config.toml
n_layer = 14
d_model = 512
n_head = 8
n_kv_head = 1
head_dim = 64
d_mlp = 2048
vocab_size = 8192
activation = "gelu"
norm = "layernorm"
norm_place = "pre"
norm_eps = 1e-05
positions = "rope"
rope_base = 10000.0
rope_fraction = 1.0
qk_norm = false
attn_scale = 0.125
bias = "none"
tie_embeddings = true
parallel_block = true
extras = ["capped logits"]
init = "normal"
init_std_qkv = 0.0276
init_std_o = 0.0
init_std_up = 0.0276
init_std_down = 0.0
optimizer = "soap_variant"
lr = 0.00187
beta1 = 0.95
beta2 = 0.95
weight_decay = 0.1
lr_head = 0.00732
grad_clip = 2.0
warmup_steps = 200
schedule = "wsd"
decay_fraction = 0.861
decay_shape = "linear"
final_lr_fraction = 0.0
batch_tokens = 131072
seq_len = 1024
doc_mask = true
train_tokens = 568500000
steps = 4338
dataset = "wikipedia_en"
Each number is 500 + 50 x the weight over its row's rms, rounded and kept within 0 to 999. Layers, rows and columns count from 0. Numbers have three digits each. The size before them is the row's rms in percent of the matrix's.

# o: layer 10 attention output (transposed), 512x512, rms 0.0721, rows 40-51,104-115,168-179,232-242,296-306,360-370,423-434,487-498, columns 256-383
# v: layer 10 attention value, 64x512, rms 0.0945, rows 40-51, columns 256-383
o423 098:424482499469488590486417491456616504508437524506515466564492422510573427529572501526574490481585472542446530467550505588558507407441537626478430469420404501424467475511510483475544507613442497391432482482507427472425537554499461493461469574450496497366551458449454546517563555538501567500452485441511440425488544502460514508467497559549612485437445478521491511527481528456502488473498
o487 094:403547455537565510474513471460434460482515498533489389579551555530442471429485506531559458541507492476456486550590473538537452417429507589460520549622448582525493578558423466523486521470489569520497544534509469483494467433482416479524633567427538527512403420521487401423415502465590469543502413495545461489410560544499412531472590515524421556510442599476424530481524453478520484476493
v40 096:409354557377468544494556541466476473533531522490477486586443490538452490504476527504441426392480481488500462481517512526501470506625411571534510473447517488456583494568539484452522489517471474473547387541455491531540478572428600446637599528509449546500553404432525541560563526363563555445583475463492556471524439490416457487528536564417491509536524533480501524538411492457492456556532
o40 099:387512554491451466533476430490531501530517519543506441441495475401574473592531434468479576551560502511461534392542454456479533552469563507538595494549457505523560460436582470429457605439454569572510593512515520491587417419468539513464428441522341445506517605542441458444475540528452470515465536456462517532431496477444395561545544509505428536464536487429535488485487540465387500513548
o104 092:492511568529531485542545462547480489548454549504514375500498559565468425546489459563570445458519491446433497484489505501507492465457490532541456368492533458500496453510475455529451436444579438537545472529545532457549515577444553519545609543508485474386517506471586485522573470431517453440526489482457507425484453520489503492486499508471662496488573509416412455516553564491494531499414
o168 102:419454543556450531555470447528579526568497523517435382472532557504516380502532454569522496510606488516495495492606478560468497503471545507498525480486495480585539472509482511465496447530580442552535481480467520444606509480457535568567509468646466467398491539431519477550607421446527531479612531485430481515446465525529443519494491493493552564400430469357498505536553520513424470497431
o232 099:527428421474462414383498483480476524454464487476515469518478405450464526406505600486572551486465504560517482554516443501424508476509540447467482568524537490517524540466482518545528456545457547378492507503538409490412583486516491432490462454390656510573479498559490524481429532486517484539445548484601493469572625476624525514507500412542455571495492507579458427485537412462573577472579
o296 094:536531435482569481490483496483504510421623590456530536494459468513468484446487493413478507467347438430554461549459513355535563493505476483454456436412518518462495562515491469560499566543528493457505567592452526478427551493548499491448493490438529486610489464525485488569415537599498512473430473568575516516544523476478576465539557545538437486606475605554512594533429500524463467498577
o360 105:437513563599528521517539571466604538540454490463510498511495522566554511504432523568477464466514487459521485470495518583486526435498426579552418479539534553440457501524510548473517501504527372525491473466461494448536522544461482548495504474618471514354440534468534472543635438508434484455592473488449523502498442524457477484497374453439601506420448540432518495534581464548549538474421
o424 100:541595481432439542530517627525475436423435395540557589460521519490548503486429504474442516532426480497367449526419492457443440474481457488548443580481348473548494466414554470458505522561531477464478489478545548565446552529558441497502509443482507490550482487460476527503457482537543506501518582514514435486482552533495505556412528607436455517510461521481500498455472413421569541430486
o488 093:543588466463612511500451450436450508567511485516489569512562499494415522519459476557529456481491542514539536404476528503528481510452517509501559548488476468508430452517482593568539399440551573499514453521476469498538444499502484445489437500508587588574513524563482538503450497431510504506417463540491429542482510449472553504522513541482495499594466458549489461482529462561526444523518
v41 101:505530497547454470504504542521547474478590456510499492539466576338460504445416598510594495582450499467505562550414502431539518464490451497595544580495523456495514415458443523485434494548507432614600446507448528519465544507532465550519532585444562598445425561460513499485502468467414501545508494448477495423508466514572497529561543558506536482519382574480521574463527519591545501527450
o41 099:459509404509614557461548511573490450520403438479503600385535521420472476452494504494501513407525561543395472522533557512439515480460593519495501486542492540483575484486586486576568496443521507555492442500486436475540544560530428552460536479434601477446532552461631444508478482580524525431486593524486479533455515517492488470428464432553433481477557545542441439490489496528498502516450
o105 098:450403514536534514527576426575483484539485491497526470484511527545491533552446572531406471533511479538493460523474548452480500548444520480494453498493462617416415512504422575490473525484509413425584419543491372539471485483512491516542557457485523506492526482518587480505394497471527545490564517538553438425528523532534520504553578434491433590571499491400407516544565466542443400554446
o169 108:504412459536543491528631440488498486543466485487490509558543532591445381549395518514413587443532527522516391614395582454449561528455596398480580425454484554450439573487412564540521492511465488516622411526477414539433475529530418525548554442450584520512541456547532464513481462482452473498539500477567455496465588527498430542505430423478460591530509429474488524488501488520425399534399
o233 097:443598537462449461482423533448456493460452494595482475461536371544577540545604480526532459460533460552497459432553467540580516504550434494589460583497549384510510487491523495500488467546507545574395612406548563501527456513486575406529517603448454519458475589596478500504575504470500503533513530436387534518453545419456535488458529532566524431496551509490550432489486500463499558417569
o297 095:585549498452426460455347451431418534413528455576462503489459479453470523457628409455610422534508558501548600519530449543512510448527415554465460444488506428586515500531474455407498450527500505544399559546482619471542476524455570453479458538579413466507465539505485529493576578507595519495472522507552569575531477486521539457526467519501496481474450551559538522441464516468540614528531
o361 109:553423508553486552451571484512546516445501537378518489531444597597430483465379534533367503534490381459557506488468569492493492573506533432565555472493484565383470489509490593496429512552524533498522485549479511443450460436533488557517470428555506535502585410412487450496388438465505470522573441503597444523530495549526485542559494508430498540558494358461441616524471454510503447468459
o425 102:334477513522442537544399518592561481506492557434512546417571499557488531470499420490523563444406494525541508482538415556455454492482551487416532499531496538557478527405487484431497507461516568526500481560483532452508516524550465518427462481433469481488488443447497475501441565468586393561415445488496541475436566520477535427437438471494493502517553551588587496518458483540446479531534
o489 096:453582495581406528570491482446519480548552494414502450532453466498566542480518514496538425549484546414535524444553483568503459477537470506499465483459412542600527475505449432495475584481554540406440534448505470466506528454458576495485503522521502560584452422517370555444490510526445502475446486510480581507459476473508497503464524530451519540444523479533546521437531550459461527507510
v42 101:462450577454445485444451483475508454537587549497510515485478517550530545475436453520492599356479550529523391416470535466513411485495560440531537506559501531583465484507509434502522376427463537514520507474503517481518464463487527567494495581557469428545542551538469560511438570505445600457356534484473558454446437472561465533534530556561472577477485505584528608481556403531493653455430
o42 100:476603461519505640577506567503535460550476479529587467509415506630528510508456507480478615472480519515523451524427527546481500459556538526505555500435346549457426474420454439506519576535432439506560462536530453557450527385549516478485579523623455542530465525479535448422537543489577448457369533522551545451520441510449456559607491576491440473508498376518538529483487453458529492539564
o106 095:484473487531516419465523448513461523573559567502527399501506518469545592431503562463626497474522563468509555558475581489508501438497445459594485619543395541460477489546465463536478487649461517443412529531521409466414513578594523436451594574433564592533446506530539479508499539540543516404499423484460474475497553466511529510474452481531494421523478515551494503510467520514456508487473
o170 109:470483416574469515455479535489479485490536523506532512523487539398550602485482549536686555489527550444521488510430581486527528437524410520512526482517480464481472507486463538528501457533473464415354524500467428546358504500525492383542511571445486554443406537509469473490487495546562523473546492535530567450505639514519584522577540493461553427506457410454468552526468527513547471503480
o234 097:353478505553549459569451485511569479536474456538476464521509481518436370522552463492452497494474438485452584500533418484497485514536497544388496513476666549522516431484523558484556510419506524597539503560473434446554509416437513582474502508494487493538609483442484512500539544493522536502562525421519481528463496486466493485378490471473522457411528526490537364447463517497545526532480
o298 100:478528603479544542474532526458508504505515494492463561572515528553414453483516402458459489487491439549553489410579454484455512587493547504465442452467551549545562496428517514518526528465545481589549514521486545484557495528449522575537399407508448367490606441599440494569524362456417567527433479502484413600538538520458511456465513455583442597486510529425483407505516509449496539525490
o362 105:527467430538416427412469472527517512459542515446480474536546406479469565408444461526563492527580553475449503521417512524537528564467485506446426501569393522432423519541528479498463318592457502343409498487530486510356483533453532430504506524428496577454470445507499462499475494552431540476555484583461578482526629506467543407501472511545582508589442530515500607514528512583505497523408
o426 096:548583493565471430566553448527523468531428478477515523418449509401454460486465559518445457380512500578450486458533498509476532540561489445442415434528552433528532524546556511566457520420547480455562503401491555523590472502491469573508515417424477498503547515446519608436488575506495425551594520435522584445545493587486488531491516488444498580509501511567461535465459480527460439482564
o490 100:401504501413515532525577434496526589504495435536549491468614462519538532544550564486352363503464422451502495502523463444466453546394511487572503479444456436554496442457589482532524489488537526574642456578518531483520487441508482490540503548511430427532489481486447548502495502450498633544561587436402440519515437521560464483614523456505401485451539535468552483590490471512404486472541
v43 101:570542383541479467514492502521439405507456542532497486458599428466492476499490451562527555492487470456562589521530432490508541462574532520514489511415441508496530527497619446448550538555516450522544471498481439501517535519545477515497542472496548553497476405472416451570520388592464470454596520502481522474457489557511478497437585578471530409579449446478533417450518584459415447563520
o43 100:470489533540453570473535502508512520469480489516505444446466516590627473443534569547510491575478586554475516488498499523512497566436549560521562482451535565537513513489485529529517587555461483448532481596519510449541581502424461449470485592497434441487442467555516469370396476515457554587554497514535478424467511440431521408504512511386539483508450524585513492516485562466533502503488
o107 094:565424576490448469555572552472506511485512455585590448535547450537518519491466554579420410472502479406527543482412463486531527594453430482533587481450500553449478484535447498521541514548583436497484562556499587497470546460584549438477427458513473496474489466509500510541542490514485534485540529449490519540473544493424514591534474570509508449422470408510434523588498405506499522543511
o171 109:567444573454432489518529473474520507500518373491610403506520449535521542514545563592528527500498502418502434526472415510507460479444472546447586447451486559452529464584494473524514569510604519472499530577464517513508551464541563435441561523545443515464459388505434465425480425472458545518498519490525454510462550556447507560554427566479526449482498421533464510595487428512476544521510
o235 099:397540434477614496546482513548524554603440644418464570533500483410447517518569562490515529467460495508529536492496508474466552485527481538528435486587485435542456491470480487453431457491353529439530448470545484521498478558452525516502443482514545497535574544418547490527426549451479511504500433533549478455507417544544456496461540506487539489506508566497570510452532623470446418541469
o299 100:475456411492529477465368531497517547514506546496428546566518542445462496513488405439497558534442486452454490423545638510442525531568552457507422510552540522528558482477544499471506504528542525570543527388510472488412417395476512520511499400436486531585529570512553456552479544576473411450436501447393494495488463504519464457500529398484465559507537549495533495403456512522477537407522
o363 106:525453576479490452484520447477512478450558453553519445445518477542453518509530432528506482392499527477489479505516487470468469451486538478466493469408472471437537476646453473490487520493596527584475477572485526533482537477574500529483584439493534528502482448491407512510565508494508447497494439511499525562496591567504479671545442537636561463470487393452484500560488479516453546523487
o427 097:405561487513497534648512446453559491487532556517494531499504551509472373572376536451537508538577456586455444506517502520579563494538604507461373504514490505529487476457547528491438453556442583421461584470492546524501518497427479515449480490513503425418550538469495510516543501488510542498508568482506496510536500458508568438484473589457520571483537460500491425456535527484561505454504
o491 100:305563530620500483427522477461423532460501476451471462506426549514506492426550430369521481575510509528482553537608492491497548499491436504427502486555476541518511532394471503474448582419470515434445457495510431484446451534513415496487483491543615527553485525473451607431523492418506494486517526536535496445431484486549576423477538429481471570521510504521519495406505531550573451398504
v44 099:539425495507471528536543475471493588539423468460429477490387503408551441476579543531435589515427541422644582470530513501466569462535483472553542437501523517441492461430499439497461462429479518418580475355503545526495584538371475501370490399509549479427578408512522483395456522566514529407515561449527589514424476496610548439499499503475539589447553466564509505464511467527515515452506
o44 100:554553564599440519459520558484550463594501515470543535483502535561493497475580446499516537527442477486490530494444396530412472506487508494525501520635538550566530471380540481542457565576509362459436615498496504591499507540457496508475561453552419487468540518558543488487558510445560508451555525482460457454521528492459465592488617435500416413450534520479561505534493519485490466465496
o108 094:540443482512529448566494434400450463401533504518499559564561557401531461428478468448560522488434476488476515540512493442516526589452488536419568501440483528655459566488539501499463500414544590476439505547537510628467515579398526590458469491467548433557463435500418515578453488604486461524539425484397447515414513509439503437469533467512468407548594460471588483535516532498512544470531
o172 109:621416537529524483527521468509508447451503576471555453475505530486553435365595520491557434516503435506488475514498451503507494512516478493523515559493540561616413623438546448541446539426453533514418516573535504592416530505469503532414524479541555443534509486593440513497463494582461442527544496552415470480468531509412487540500526507468419435530541480463607455525519478558483531405533
o236 102:516610422525487479452432534569462534461485421575396521505503510500469550524453517452448517564539551482500509530569594550521488466518564514484503518434481486389622480638438541414602505475479499505530498455485523494503436446587559469628578538597502534504462514425479548517537522483504644487492515520584534458518450520568480543583511481587522489388421545479415517472538559456468482619481
o300 093:582551507493445545475478572470413557509508541491569451509478438557492511602439524487533534448480510551545537494507544481533478420497523477504452576392441404406491399587439571512499493519532504478595475486412538382575503494497509439574475495510379551488483558425559509514512510499490491474499469472620561544560460484541530487447433589504603506547489585580380520541544512546509525523516
o364 101:502419545487567442598514411471538552416534525465390456537505556492571444422594580497512442460500456511494509485490453412545494536486507472453549458479536606592463500471562424516438463496519556517542520521534499546503480469460490469511534537467538478528468465636516477540512522560483407535496503494425465552439510511428515515536585493442431551555462419421537473507497437563553594508589
o428 098:572524551465418487510490502462487511448477534459473619389402514523531564594365518548525507583563421582466476538456519571547484491501491440493478478498569425539500497570543617492512439487442502467483484507488423428451501479564543461524485538399566521486468494515516466374525482477455536539525483507493470552528439514500569455501427544411500503499508461475521467452437598517443412447581
o492 092:462471476447493530509527507502558441505546426465498499526604527564449563519462495490495506536541555429506433462457535389442471541520545472480489507457473497385551528516495489548483472422488459554500456517513459425579426449494455563561538506546578571519510532508487503578521400437453525553511630416581542501496594558473553512540518568457499579507458563526548494543449467567571539572426
v45 104:448545546565546441504480485419471541393495434562462508486535480492438510525527500569574581455484517516443532541456486510481421408522493457599521564517565542519443541480466519560595540521456500457461552509493536573529488492477562468514444415504498549493527459542465481596463444393509480452520465546531609415546434466508486531480565453439530426548560445487496352386447524534527475482483
o45 106:517556554525550517402567439545544473457456470485478552452453507558467499556452482444512458522561495430463548591409465438423565547469512534448387580494456501472592550500533423490484505524498490594520466565432460528571635458490446419511490385601517557550435524466590476607474586492478445472515401563487504447520539550545498504528455490455437458515538601537477524490548475548516554543444
o109 094:575546520461502523470455535481426520469471477423411566484422509512484448493567553448466602519523493587538460508424396566491543468612436553506506499360460604535490487464469576523513517514508498464448495450469484483543528431427465524569575559497473594567517450488440471431399500448488525496514537438507443484496494545466534559559441560500523484457515548537444453448412529528512465482575
o173 110:473486534472529515430499502491459530369535542472432619504456579566482482515574492502449539516548506576522513456354368577435477470586472536547484519373441559535538544516465497605545476515447470495464488457510476484559587424445469567567549507567471554589512443514485442514442567475550516557458523455512518464593567557507578577561436570525511434462465497539395455458501483421552484494506
o237 101:537466525592458483557566475444471481456430560520612423485497415533499512507396568513497397516514557452477445547490525359630479509443512429542459519566496412483450511470471515416527495449511466469550486400494503532451463626545489506468488597454532440481537541435594501431506496614499553448518531555463485533477471476517467450523588396564461523576446557459576562570507454498415491543502
o301 094:490385506546519485551490526497523519599465533514637433512561481490502507467475500577514445460429479486524442515613598536554557497388497480517584420514563524427453455515555473478535531512487533457519531476530514431527451563536560479444525461409456410413556575505490569500571463534484505527481510512532517549468513431514503467551488379481447475486474459467563527561502555535477502538513
o365 104:498569445434557583481424566529457467511527524490394537591410509573443429444555464500483558458484470550519441465529467565400522407562484553518492488495447525513444429426575563512458512479449510550488438376548503456459480447497482532487595510571371548572577433507467421484465472460438529511493469491576480468429486527498529540566517600472562550519527481543519519462514507470511538501559
o429 103:529492424459458387557478503514504486561490470548545446422497500499538586544530397423475464513513517457421553448584588458493511549436526418553519435482549501469412508514484585464513526421533549555479524557499486477480572507577508489447441483476600459464530587446564490505488551485585569640486517482475516443491590519462484472447495563521504489519466413466488520512497455462482481544558
o493 099:596463492507503552538496422467597476543444387504459445455450533392559546524504489483472519469475533519503582370486528523411431552431458560525499562518572459502532494538485447420510439522546503520577604508463511561468411573561527530435489554517465411491467588548466511506577356600463408479541544501467526570494481434487458449482501549498508532467411412465534492545402438495573442455464
v46 101:450459499425517526433496460604552494405502535529487514535469510438479454523506499541491511507485524525413567528445497592573501510508582576468509551486555551466522510557530503495559478389535487525563467508444439478548559473506486485481425535472439565495587400471410462538495603420547410509435526466463493508443465563485492573588504530507466574519518469483462469511569486569513441513467
o46 105:484436537519426521507383436518571505506444481594524453472489395468549557561598497525439531462419543465415470538467487542542520530412463510533520565509550431423571584527444564542577472511583477542493446454491483409508505540489435513584566460485555433598558479518525484526483516593511437505548520472509534567584483434482503540531467502445450473466537583522574594506562486528441547470584
o110 092:618476416529536580594427406552625485561588507470493501426512489445499463526545450515523422494502553443448453502504469536547554495561493469449544501500431481478503514441515543425572487464573525512565502524390489498508464487522469569514375479467513491454503554425532514578407492438494496551475538620468511540529425511470516587459476537583394416460557491513451566549533493555485495473517
o174 106:480400506528464598597431366512647454512540497520544413441464503463582507507619437543584481478584507421445438487513419548577517498533535487532519482476514501521484514454528547482524509446572543418530507533405398476494435527474497528543457488506533361436507594352499500531484534497552517604476544544619543528585464495500484566432455496548401347399529488483481542549564440589509543456461
o238 103:563509462498515420529542586391376578478459410480496487586499548556459548427445560494485508487509532556591560506398464452522503541412472485570549475546515521446534484572555399612523535543482498563421541506575530529490471451469519519368562541526513519572542592570540466455560395522578517466443522409450456594433512461431474531466543520461584513456533444463494470413460483445526467532473
o302 099:444562593578465443481656576425393518373444537481532546528497558589438526466538513359516510588498482533581516536467547490449443555526480524476499440494502486583542561552537465581459524489366454511505502429499503532560546442544525406452585531524515570545479464586435555455542560512451505419435481471485451444474570610512476474592524502449541570554419473494564468481436508488598472434517
o366 111:504433404484473614566440423507543465599477564428533486447485524444487440519451490532566500517528453542495504454514466549451531447578566468449471545493483540501474402427491466445502535463490528445546481587392463528436538545531509519602412501423522566466454471410453546537426533483488514570558462541629503431470400435569601493458534473606438482465563458486482528517534548528544524511432
o430 097:455624546426512465407541486571463489541519419508517486542491520546517537618472520502525482508554530397487458514538458465518495394539501532517525530507468484454552500480458523536473396559493428539425509529457537539537537553436559507431403539512431512549474476568520553418370434548468498477483434487434479475474580550514464484399427461452612495557376514427484428419562521442497434553478
o494 090:399527578494617468476535535481522508462486517504495577477507449455572583453467500494542654509485495560536568412546517481470557552523579514387433517415508556430420557515445455470587524487503486550539468457525507526484470433562528486454539415514522474516462480514483427542542550489485514417486469457495562540532579503574540467594450488441494591554400572618505538553447544522472455523499
v47 098:471497524472497481432473463509544546434579514455491467505536523542466499436523597549432578419469475423546421398521565532489516505476446441544501540484584527464557532527555398563498344519497416568503671474519478434517542483515599540574509478523540442546511572515570597472445504394546468604499514572517531517493501544508495483499521533446505468453524533510458565521471478499528510498516
o47 097:507479480469422494441530514501490474535518481468467521527518454531483494497491449480581537530421557509621485445483484477463511579542538539538509480493412476519513455501447455462490472615520503463480499496532352454426493508485440566474481470508470450406427418467540564488514443528576533387527468543475527434507483483545512446555577490454486508540453526515434522485463499556464538515583
o111 093:575497363489546455424615538516477519511528529455519546471485548495571451532471541470552594445497526501566500510444459499539455480509482582515524469555490473467574514422490460512452398475423522450527476527484519475478569551573623455476520453422441572530465467485476530535486533438498435594529604485654532526546512519587564572540523476592490532547534510602569436560466574489507434514465
o175 101:591539436490540500415603486469496512516468495499538489546518519541439488445588559555545584506463573573609477448435549523530416542558509512535506495602440498512550511471483509481476412450443514437580459546542520416507456554604545355451546495446490503542476469539521570490476532427501492526560536513522537530523468422584542531557427514643476502489565461562483466525509558484509501502490
o239 097:589541563562402411586414541555566549517486536553464483562475484498469423457454419468430519478460439452427453529558433515537490510514515531505448549473441495550470556500572550399528597522590579526507431470510548574465469536428513540472515503627532515542546454524563436525481525573486557547488404562415492436544577469472485479502546569490541544422439552412476588413561437520456600493534
o303 098:622424584590553488598392527435489462483550483533501470589470523500488528512441430524466376500529477515417556453580510512493407503510473406512456490455586518545443457538478581534535534499552485546484509454529563505497488476454441604582432523471574514546473587454442442541566519518507584405519453445444449488529541555451493424466452558454522489537485452435502516501575476504425447494484
o367 101:538493496469450598426501454505432574502487500514515496463558568572518514518504592565549500465568545528528465498434538549551416415458563595484474404529501491448552463497503513564457436512439437502488495512439452482512546447562639406497571498472459623507527515455517589489448561444542402556486587539565485605491557531533500550564507533533483484486530444580548507580427550497531524446511
o431 096:599549509526529549530558494565464388474465471546436524575549559448522517478462468479493493523554620569483464544513478529490446575482474485523496524478532513575555508516483500571562596419440488483491575524432596564558452487445423554437474554535599517494604551567440478452499511505541506442397482450494453464450441554474553434459447418443545508436568485565437566548459462509514474573451
o495 102:557518517535553462467520421484456489541466469466572413465441484437553485553544472459512477587428430415387529457570570438446525475360474543521498552528496516534555597515487546555569512528591497477476489424586518447509474484513428538483480561520497453424445486479491444462520496623494500480558526510514532561422473481491427465475527493450517528538478497388543453532492500518490555453496
v48 100:463478549430529479433565538505590442576442518363452476546547500497487443499579400483472504511505487470392508462552414532431413482522459515550501456523539576436505482505461553492487512509436570559559475496490532473453556551582493451484564420548517411477494462561532508594435553542391455527524577402399599569531473500559588512591575449470455439434457481371539455501509604540565438561434
o48 097:484491508596490534519374482607482447540483491442505492575414413559482534538532487437537489535471493490555497535514585519469508551438516497458615537470449509519454523525581434410455495561504527516545547564572491547468471513467435480641506549488463615470512529513610469489531354502486509467514449533530519492529473519496514509416599482476488422457525415458487446451527570544544519515560
o112 095:495423559561462542462477534489525513521451575519479587497443478566567550523473476384508477500507471488429548420525463500486491477476540575525502652507436479427472487498534519559503628457556550496571559507419549528510514457644506414503572361548524486474465464504509469546469511545440465497462572519476532532574527492455507519564475454505475532487475642475439420418490493489433609534489
o176 111:391507562456519535450452467530491536520386569513496594475509516480471486525471522523541508510484413504518555529497452549526479494414539515516537627487460398396492466498547531535470563460539530475589605508464511516437569419562495465513600432525531403490510505543544415431514482494455479453503527494483508501543548494453490500527506435536468525515463533407453438455496489494494542486511
o240 100:571529489398474467603603455389501515561472359541492435531473555455464461423561523493502541490475480515520409558485489494538612479541452527544559440441482511530546501542463525479522398569404488526433485451534421609507400484432493534479454544433522545512464490476439555438490507515541549492397532491563429480404503472527389535510487493468514480485501521586520558547414490458485451548511
o304 099:496502475587492447526524615454423550393545518489572460466475522493466484480458566585449457485409537583503460530488460515537552446583529433503452356518533514587560521498504522438536443450498501572420470447551511452554523584423548568507480588446511574554472566505404549543449523564554538482503418477536454472457553519574469514503513501517459479550560436589509540525474429568533379427536
o368 107:434518568454554540407484413551597527463504620541482628450584505574484484550436413535464439534502483500471621445452464441469494464421512595492476595497453467491447469457523552571467529492526573477495537497426503539475551458539504451458537449504482438517482457541506457564447522503462490494552550401432566529519570508482464408581487487556488607535448587388498518481537439588516539531490
o432 098:547467439480395418442463479526444491427514428521539431502554528441666586594503521491526479465546453496497367481433523529524441464556469426434470510466516547519558524445489480547501413477456497494457618486525566532514542502435483534383455599505420516425542486468542524422518497405527550576545427566450454484462558540459542438402525483468558413483611479520518463452577536461519504499514
o496 093:445483474555461559590480505545482499508536474491527502596503498495479417583503628425376582559551583427470481492542526405533528438475430557462456444513548477567499480495421506430540572580532486411512352576508465424561415587491501475479403593472470397541512444423493574509517548502457481509503401529481506449454364515488536535524414597478518497478488443458512565555494522502468406474465
v49 097:630462449429504455566404486521470488567460577486490557536551432525484588528517544508562537527524509454502517506507525524663574462479488444435519437538486537452460460507474439496510450497409372520459514533529566518558601500534505339427505586439557504483500519468566363565515536459439516479527504472577482441468537516522445522466663455569508514514596477470505437439557545530487490449539
o49 098:543518484476533534557517529489495459412545509466558437463574429551423427560502486599498522547468506479461440563590477547505424514515520511557557527580564457497524408464416572497547362596474541578506443492431526484573514469464513402535459475473505498479496483444463460474463489423438444549567514422497559450463475464499513619513559545546489520552518544651511502559532429514541509400571
o113 091:531495541548507462527558548532553527438492578545557477499424444533466497516418433429471492560553476532475493542565477533459535585434514535552490560427497523502550512493357534609507476564487555467473486560529577523448617533549521440412497552588553496528593561513455592531543333522518478472513567461502487484497479512468504600478588503478522473469503560419501460469611483457529543423518
o177 106:555478508589473490517564460548527526392521472534518476516397479627427503585490453475445538609529485520536452529583496502449492583443590533484474536461507504456480471455408480509485503543496492424498488503549539537409629533483511486534505569555561550573547545498474612479541433582502466449492540467479580508497491423546405653474561535501498503446499581438491500434623490403573490465527
o241 096:564498536458540569504419459499423551585488482516459515458525554439585461455528521460522456526465500471542532463387395490461428459530455528514482563473505540492490516540568500479537582408519513483514578437469448437547364488497532512525523458420528469459424545567553420557502543494487511540434492536506422544547516496511503438544495503477467442501497443527476483550444512530452405569413
o305 093:515490482428486474529527509475508513587559466488470515369666517442555458377494574512547486413541444564445535446550453507528501473520433536469518484494471513501446563512571460449560597525519494577521537488553461489506439477516426508516537448560394439477416456545483547479497605558491524509484444594515384464504541529524538438481469438486478600521483377581541488470430469521495411601517
o369 106:533487521587389487410540505536442487427506439580567573543366511511492574558458421469447506537512531526458498487563513437546555516401619495505456478496443426517423553469492440549433452525525451436464541551498490530472661518517541544439519588559542521547520536568478494492427332451497572496507527508490433443499497509478511562441448516484504452432527478425404473515569471493540561481397
o433 096:592518473586422480544557479533455446511451579447398486511411539518564417481555496530503419491465623493531611513506613496460570439445539538620448527501450558564637442495494491473449514550474508480492518468504504509518448471520488629479611565394503542441548435471515579540614648437484490493511475582546487572440503572536546474566533470548548505574429549604513475475419525452488505554469
o497 092:566442528519553473443389546418553453505540529505539588454616476564474507500508601515489473464586479557531486471435510515446479516545420408517468507508496461432471467592563540473400511543489473507493493674536566508501468471558480469510448381474449502431596509412481480486472498531514542493467448469519572485623547537504496456516432440557453561515548582468661573548369500505437432481501
v50 103:521501462472460463570460454477481466426534492573482465524573545539498530453457552549441614582496516479512499501552525509387370445519472446471560509498552521482559444475576512471554492510543439541536450572426504602521429506539457555482522532476468512492506497409429480504492423510477366479431496579569524448566551523523454515650497501501436533401439532507561572502552477449401560426479
o50 099:586462534461416421453456523476496480454491518473478450546557391474458434415446467517513505446536462526491442437513533501529448485509448395480461493488474392464489500447512493488574545434490474404491411561478456509578522508534461471489575518560476520460555518581456570481481401558549505452510424510549432445546541544520458572538483444541427514549512472471518411472632428479477483536551
o114 102:599455466557506557508454574530529527528594469512559546598488555393474518498542478534432501515477490579559478556504473531426450475432502552474554504472490512472585501498512580500453468450502450503522567463532547495528503473561400567512536555591495482483535521511531477505539440440558466498515545595357481542502535544528402549546426609439435562493557511517500549433461500619607490463556
o178 107:477392545484451496457454494565513547492584520562523472563528516424501468532519504546449555502550524520540447531495466548440448523467509531499536545460518509441589533509467598477471499482499417448537532508500557482503575558576392544564548559535469464479582512514518498468506493519607461489562489563401480512436599534542423524545400547501472499500530487480514489444445431578574479465531
o242 106:543540443456505472532455448432541474570473516517476533441568446524557514570471470476474479479547524469490491555532529461514558567475472541513508545483445518497413580483452438485552483552507563517527570509592439469526449409529589513403413481514443445502511441427476532447561527489322499508453539453539514589509403442435595446418523527484509475445413454483519467495554603401500494553426
o306 099:562557494535470516449615382419480496573483452465465498443542523584550529440534624488509428539425521451440462404481520467610505479529491466569473452490493553527477506477564456461534439536540594494437512440478467597492509459446606438429407518442500556571460534527559503519478557473359468580446538449596540475518475494523558472453495450475528466482482505549500503587507607398452523557437
o370 104:527439506470451567455450537558486629502552484507488434549486617476477504524508503570478562503536551537494475519503435505504465474516547536502518502482532494534557449609531522500439440457557376506499449444424601510425524512477436484533567583516609458476477491518567480480510519450691471534572521516379472502479571545522380527515426523543514539493547475528581580504425483564446539397528
o434 102:622551499490558442546603546535513513459497459560505434431516531595542465467438493484471524499454542465530553464560503472565526529517482535527415537560528502495459514464407495426574565557471611457487473572590535452536601523466460561478438413458605497488555529473490505484439492561419501519498541443512436515442476490445609450527569553497530456529384504502531495527541502520457523426524
o498 094:607502499474475543526481580524486520449558580512488584470403430406482489565533491485571477496496480542506524520437547517534548549567513525580522507512514539544470495513501530473435571492532507547468482469427510504501491583482500433517566400445454563512436577538588536602417523566576504540495386551526523414498485475407463551447513364573609414551432501501398470491372503521595403612534
v51 099:462449572545477439519514496462501528485428445521514543499485504617566577416503543413401525524484521395549482533508578477383482529434407507399518567419461523547480536501557510441579502512519413540474512598507567458476491447492542500514474533457521542408507468538571552466506454529538495550453418381474516437538566434456467517424428466417515497424497479547462486464496545512457548469486
o51 099:479415536511402532510513510403507514500525394517387526530517436516513551564455608452514512533538505573481544454581503523535527564520429509447494476418439489571435471462345480488508580564464465536461481501464562462548596415542508478612459523441435545521557473574546526475495430501539458479472466543528518581469435555522463473472604503445491490444578429523467563517544552454501589496464
o115 096:564548437543523448511575488494471455482541445435553449471413528480512483589479454496527504543486473524467507483449500445456485559508529501539541528385397476571591542499533557488556501611470502527489502589462606451502458454607593538477568505583542525490556509493389580558412460581471324507408487466481545472502396599461495464501482504513493431569542427478432449521500495513409490501476
o179 105:417489547529483396481454508488424452434527365412541479491418611496510467537516505560508577554469502464528497450475511464510504515534513539539513460398459520594516440537499571465519510626478497553479450576436650447497485460587526463493532545497472517501601496594423583594461487486501405508409487442488500503518415544474500413477484446537483456528543466460496452475517513451385522504496